{
  "d_model": 128,
  "vocab_size": 6739,
  "norm": "layernorm",
  "tie_embeddings": false,
  "init": "normal"
}
Each number is 500 + 40 x the weight over its row's rms, rounded and kept within 0 to 999. Layers, rows and columns count from 0. Numbers have three digits each. The size before them is the row's rms in percent of the matrix's.

# up: layer 8 MLP up, 512x128, rms 0.141, rows 260-306, columns 0-63
# down: layer 8 MLP down (transposed), 512x128, rms 0.218, rows 260-305, columns 0-63
up260 095:552541559547563469522509536445492474417542565441463575516477446537444481487504455550496555468456488414520472454511513492494519541528456440457465455501544473590501501488466516506503501466563496
down260 095:441539426450507521488558582545505474511458485516481452486536523500578477423540548486517451496449545445483478515433444480503562541514490532519512517483453437534462515503547475560524481493482416
up261 098:532557515394548482548520480510489518472429515527495541542529467495546478449559455556601408488444552558491497530452482501545493521499514476470497558513514440494490452428512391530466469535529467
down261 092:458411438558481583452513464533504429529550530459454508511527532536481508497478523454494459509557530447548471525541571542411538473527462519496533444475493524502532565467531467507492529411471512
up262 098:496497499509478401485512511480526519497554515517495456533531515545533596479495511492505515515436628566529542539462459505541491546532478482525500488464523514485508514455435487421549510464474487
down262 099:487528573442562515554505427436458487471497538441531452557469493541546499460519494514508505579483405468478542517499520429472446391497482479528491458530521500521499533502507524525519488472449527
up263 096:529550513469509489455483534568500563588518476499520533477519548564532502470442528525506509439438562485444447458413487478480466496559450521528458507537440501512550461517571454456486577512549484
down263 102:514509485530433491519526472493540584475542525502519498481529518518469498526531467554572476529537531555469524488567521529410519460509477508513420483444532547456474545461508458475530467475507470
up264 090:550460496479565530551518484482427546453478559451532564521505517591525520463499506494468459524499581449485452498506526447625536466574479484509458533458555549527539493505502475555551485516580442
down264 093:484561556467499564408460445448458432482557494472495468471538462521500517547531552479512544474517511552492543509587499509473456559448542486424573540531484516454540534486504540488453496422504552
up265 108:477457436524518463477513531485474516522557555415550583510533541507481531494512533506464443467501506507467481529493525430503518478582546536508516476544555433485554479491518497417497447448494539
down265 102:517470496526540497545465516480425471495484501558497521475571453464489551509494547444523459560535406518532493533511522510483423498510510529435492491401494518516513540524509551569553514551495517
up266 102:480523470531520519471537532461452554513459487519487488459519513481474509518507433455481544431497548533489536462466615506480517537554551447545430431392513531497551507539558500509545547497499479
down266 104:490537573538487454544445440483472444506474496465578508521467504533502500501473418549460514533471437475559503510518507520500534449462487492479496563501437544527556499517465501470438431543589449
up267 106:556430542514473552509470444564527460491513437532503507474507467508456473506493445484501587456456514594496433514484476497535519511535474419516445449507521534544475461573426463509442492526567458
down267 103:519472498486545557480503559474542538457461481522470531489489542524441519485542531502441421549574481520547441497536477525477457591574538489517438436483538508556477462518495501491465498461455430
up268 107:508528495481497507484520565521521583507480543547469477488554482505560451484467498585502517594493497448464559515546528524522527531478470554491488527533438455495539524530553506564519494502449498
down268 104:505504526575561524547508504514526463494547511487471488572546559549463537479461518427506485458439435532420490489463416493505497540607451458441546474493451516463513456544496492488533444466518477
up269 098:496370458544484533518501507474466513502525574484470529473448480461586427521444465566507481521469512495417528555516495533530556550496575489438439487503528531500500526567548489457487492544533389
down269 104:459544542467477461553491504545501518484496486496492483559471448500435553476546541452492445487471500498521443525455576492520507384538486460505459470533451446531427509429520519559550488474481581
up270 091:497418517538503539510504495492420433459471458499552528515458561422557490456534537494494445487475503539418529443462479514496506551459494489490440519496566524486456533560495539519483478550508491
down270 103:491487478547508458482498499461504513535538540506445436423546542560466522491432505459526497539531450481540445497590546515491502359501494566460507548472498475575452556434528527572530512482517527
up271 092:536527466545505427478518481496509485453526598518545542526465510489472431502576526519523506546474522426468579539457421502467513516442488453521487483592492544510514402499516452499528537496522511
down271 094:514506506475508490556453564506534534511515547495478458414528528463495517494482502519570443506464490561482509496599536511535482514507528547433580483507512440540477469532467505493498512481521502
up272 106:480523550533402436518526480552484523437480436531500507501467522581528408520582508521477545484494512511506406555519470526528516474521498511529422491515457435531569488519432533576507447494500502
down272 102:474470497543559528527440521531447479509458490505537510510535528461491554452419510483518463512475445524481540486494410461463436452498553498465555524514471516461453507470544479472488514501472504
up273 105:543522492534507458480558481504489503521506529457497527512533502488439494404538481549512544523540489521411515535486500513476546462506525544494539412488459478487471413519508514550520532564561526
down273 103:436490546608579524458505461526501554443476593460495467509542497508490521512503537516476513525536492471513564488430506511545553445543465552470436508412492482526496548469471495540516523482481543
up274 099:540433551550502577471534500520528470565557520474510486458510506456473499549480519494549477487455517539458518455482446510536466539512520504511519509441493611500444558581483502468564496457578535
down274 097:434592458503440514550530560526499545470451520525486526528462484491542475513516461525494440473516488478464562480557547510533493573391492477463522520536515473519549492430496425485488502507493439
up275 090:476531526466576572502491490534526430471503531490542496459481555466437506495524498530507492546570516541473472489471537478457502500507555489522470501538486524491512567556499433451586542550499535
down275 091:520480505478476531477576503481559498545497482492463444486476501540461517526447489468506487527502495493524544534571490515514424387508399512534465630545529485513593507511481466514474542489531540
up276 106:567486484487464511520453414478532528561486488458503501481510525534514498396418486451473555510463545522522528496477442483475457459468446473505492498573539501502461513493497483470475446495556581
down276 094:494475473592464542526519475472520567480500536555531517447484470464547490442563501522567446484551539511561456538517568517485505494538544515549448378490549516442455493493470523424554440543469491
up277 099:560466527549523496545423518529503505485488493503488542516513494477516527590543492540564444549549503494495522452488530452484472491536493524465477459418473500406466499490530538488530415512475450
down277 103:508447466489498534464464463497531444461525501474532485510445566537487475393466526441512448523462500519476440468491497494494528594536444482481480459547522557511549487476477451449514510456540518
up278 095:526505526504509473470549539517489528485543431441510428553465513433505525556490440462523485494463587558449494540528564464462529512499485469427405537455504525508532535408548490518493442512518548
down278 095:504517523485448591549491479490529549490514557554511490466524473448477563469530507551339570471514450447545474585477416515484454545430507486584499483514522514465486451500489446457541509492467487
up279 101:575446553488489490473526476456421590417588522551504444470450489512532499540483505546447541547496566520527540542486557441480510536476534525523503532544466487501577457518516472479563570531538542
down279 093:504552538434529533515479452508544499443402435519504498477441513515503460485480521445560451512509507467517543465509475521514560465470421456388511526514579534489483505591550482481443563484469500
up280 116:570425492471474543520487576488457402506541502499521549511529476496506534454512521492537468503513480476540489529451551572470555505501440533546555503528490478460473531428560473556499519556517515
down280 106:434551518548471445486478479489531556530517471473509479453455555534486502558457565514443515475449501490491502432563401492478433530508531501431507576469478484470504523507492488435473531440502473
up281 102:552549419486491483446536525502526457506474411532445432489464420555538450547533464519541546537456517440534427550551472506519562483516539433510488490532472557535430486443502530462494490513440529
down281 098:455436499476496505567541544500461537498462450488477501523527551411508545451508468452490540516531414451494547528484518502491447526465455509405453524545452512466516510549511487443537490502533437
up282 092:543487510480479537475498512511504503526460513486427513497465541497473560496494587529498562489560492479510434542465473475505463524512561459528505446515507480461448457518489533553544441516522509
down282 098:574530511477493546504486473466588491510503509467486518489437483509568467487597450470461497506440558529587507473515515475487486466492468528456440433540485463453535542480462498418438551515523534
up283 097:533520423578451496448515467416491471446493549524467500450532499502513445582520482442476418481488469502507456468483512544518451475460508412534554421410487508489515413470594546505510542517458497
down283 096:476486459471530486465505471515454384515512515516533509513516453436487500526534504476514501528555553563568519494531431525512533576552487475493537590510437489526484450508546531500473536526434520
up284 107:478558565441540604570444522494540445505487498513476484505525521436509454493458557434536448537471434508435527531485432513540525456508531525467506529537457527510529501448572490486534559496518566
down284 104:487485483474441539537539473489459534455530502495578500527501521492546470554507452476503496453552497471503509504574484523532484451555472470512451498507569456530476562562462498464508413487557440
up285 103:485609479499527486496521529529574492448432542435470496492479562446490489502453488493490575488556483566549514478495503464515451524486538470599485458540498470444554564511479442476537521469489485
down285 093:464447533429503483513540504444475481470515498449415548493518503339472560503511499523520591515510503530448524524462528528493508526511500529460560557424528492570465502425542456415481432570493584
up286 102:497508579458401453436454481509500522487537494532413516546513497577499497402510519478473467462488470482530519571433460419490479521500491456495499486479487504482518528535478547414469427541547567
down286 105:511523507479518553563496558569465466500508517513495507565497451465515422527450452471540503453550522421550502468475506525487509466514472524579521498497489551485518535567441512506508430492495508
up287 103:526508496458467511565515517505510560463498502542476499495430480607443488530505525527461556498504543550508457543561523486491489445457469513531505521565538506427500497504550485471483418523545482
down287 099:484451451491540478481443495516483430498583514511541441505558514495448534557418543423543494479513524523507590454430543495509494535525447489479473535507521440525444549524472527468507445450449558
up288 101:504441531461491525475472544498499471497559489489484521427490567499648515567555498472467444482648594495492546471520501488489543558535511495522530493487472501499451570557506531501472547469478514
down288 108:485498569469468409456497507456450547568503482559525464548466480534472545452514475450473504500453570507532513469574509574537534522571501505488487507482530480509479488558502511592496506486504468
up289 107:558547561560499519533520502537512448498397480560543474450568471439507463535484493469519512489526457545511471517468453556508501532563497485517397437514606490582542536447412504489499513474524503
down289 105:531493459480540477506553502437498493414464568520487515541532467549477468511481506472457563497600551544495494537511574522480498549454458472489424403477500489488444460508504488533457497543522447
up290 090:475468500537469474485528465472568518480464492520577412526502579471565495567533525511549465488451446452513463452467517526546448474543483480469459522401541505510483450558439489516541532458480621
down290 094:564493508495509489534494414465520576517576533510531481485523496479479472496486451558514398594591472508561523557582506533529489455565480471479529485550504495508461517561443518497448494429462501
up291 099:523476476484440480557567506490444513484485579490466449535445480483599445489481447556517473522525521556559515428457512530491463577455467491571522483590526442492581541492558471449496570529463512
down291 095:511573466540546496456484505514551492464528515494476493459441496503549494529540453439468554547495541560514558435478524491465504536531529531494459490502518533476486487507448503555478436527569634
up292 099:534482498488545503506531554586445495482479480490539497476527550530446526493457513415556524546467423556502511545461463496505532424528517520504515501505504519478519503523416494519548480444455539
down292 101:436490456540560521521554514476482448474445443424540510497483475410531461453474545492560521587569509592482450514518507547512533522582506543502550559500459542504517488523504484481428521556422484
up293 105:478489536523504481513529535540497462456494484452573516506536550517509489472515549508574537494520422487454478530461442479458548485516496523481585431414570551470480520485439494493480553487521511
down293 114:474524545536467617542508495557483535482462549492431458503531447436448519560472502447512477511425518492544541559533455502526471532498487529479436530455441510535521475551440549472475521526405488
up294 099:471542457430439478533492512552481571473457421509448515477534511558522493520468457507499561561478501538500417515542532418519497517475476469524431485476488436477500504481516475517549501515465465
down294 103:498545481457510450491479467573491513501570490542515509499539512500520505508506456416474473480508534471493539504531529509510557449438529516460513489448458521504531530464493435471409523487542561
up295 095:529499518456534483465599546480438550524515502536450558564410491514412521500566559532390478458583482502551521498478523508467505486551495445486535487522511451531478477477528508516478503469530492
down295 093:564527517500484503547434485518512555412469580478506577461569580493528477425491494476526477459473487472487544495527495533522528455502528481492476464486461531510456503541471419513502426548488476
up296 098:499430523449470495507507505447508450498467568502529557430460525551461502476521492504477550473550548460499455503507536536488541552508500586466472413461460457486426535524472446429525552516531559
down296 096:444500493506508520483523525510434431523494470486490507417501510472462411494533570444549527513441473499557535538508447515481454492530552501543516487469439469497526537459503515553473459535518494
up297 096:594502486446472461532439512507521484503483485438475502444510452451470520513508521544459457511558592502576556494453450479547500548555511494540490514548528485557454549521460506516515518514519481
down297 099:528514466599455568589507468543525424445534545540540459499489479535548520523487493472484509471517481517581459473486469529533468548481552494467460487501511513467619521476532539539490484455480462
up298 096:554472450468545486434479554502534541461463495537473496489450495470482506543541558518481514527426503495504449465433461478481500530527539476464438500438514531594481456460490562535530492508453474
down298 101:463540554552526556485451485480516561482499534452493504544529501513464492498458483566485502517491486523398516519522558502514386560497442499494507585498471452440484474417419494475481463471475469
up299 094:427444527551551511493507479542481567501540510563529506494579492434458525547592453510514529512496444542508503528472500484492474526513436431508534479464586443505530455508563432460526485548524497
down299 100:575392452469482460511533479491568475520469524556422485508496461505516544462523524446454477528430522483508474512462514536484560456511516486454569498514425550465525492447488536462452479447514489
up300 105:549457420444536474541551573491512584450483533506408519549481541531437430519458531556564553469539532526455508491497477529523505529463474526456485452521462508564545507446484422500532473476436524
down300 102:491561510514505526455426484464518428541459451475475444474399422455540558409467448505454477482458436491525535525484450453480471543434492399496472499486454450425477463501468525476487534459569475
up301 107:521462488527484488501446519485493586528515434483445552522463557492482565485451575404515504446465507505547483491424448530499503462499465437550499594495472583517566460525446453472403504476518478
down301 111:529532512501498523484535574442483506411491476524457496500475577602528518462591494523520512488570493535433514513483446496452509517528433432476446488504516498506548481555560534504444522500545455
up302 098:507531448520455525473505568436495521490483447500493468558501540494493514536491470521486505482444546465531403579503510538538468534408534506564499520527521485468539464486450485481458534480547498
down302 097:430471519547466384520528493538482541481512483565471540474463513485486404476517471511531511518544446526460476478481446541495545552563555537470475431450481508467481455444489419511540546480486510
up303 112:515520519481457442495507445507468500481494563518463529496533506479546533493477438510530505466478599463503484493549435485467528480494549535511419470544524509488412484507471514479579451466454516
down303 105:523551539467509558606504548499487487458575518447520483516496511531474533520540551456468458503545467536426443486530531509414441560485473487448526540491510494465523476522551532559490485541484547
up304 100:517505489465524440465526570499505548464454475451530546514512476492561511465512519505485452425490468520564552483503514487551486536503604481503507478592470585508540435541464542503537541530502487
down304 097:420554447513511550539475490565554515480628507444498504419546548516451449485474491481539533503527428556485477521485507461558454502473397524563490451477568502491470513486574451526460508493470525
up305 105:503488469503436527522552484468568503532486553446506594495464544524581458460481442533567500449502524516479516499504533530528515476480504483438484540507537504491503546561520439495489501494515424
down305 106:510450432440553552582492497478533473479505503479491515489465505527467549516421514468436527537437460492539516638549453497464508519538519501554562403558478500565454489525498478494482468491539536
up306 100:467505504556542518435491510482476608492450558455542526497523499430540528517467502490497491486567500537498543499487511556518434559442550562475473430440458481485490544510584509544379477562544518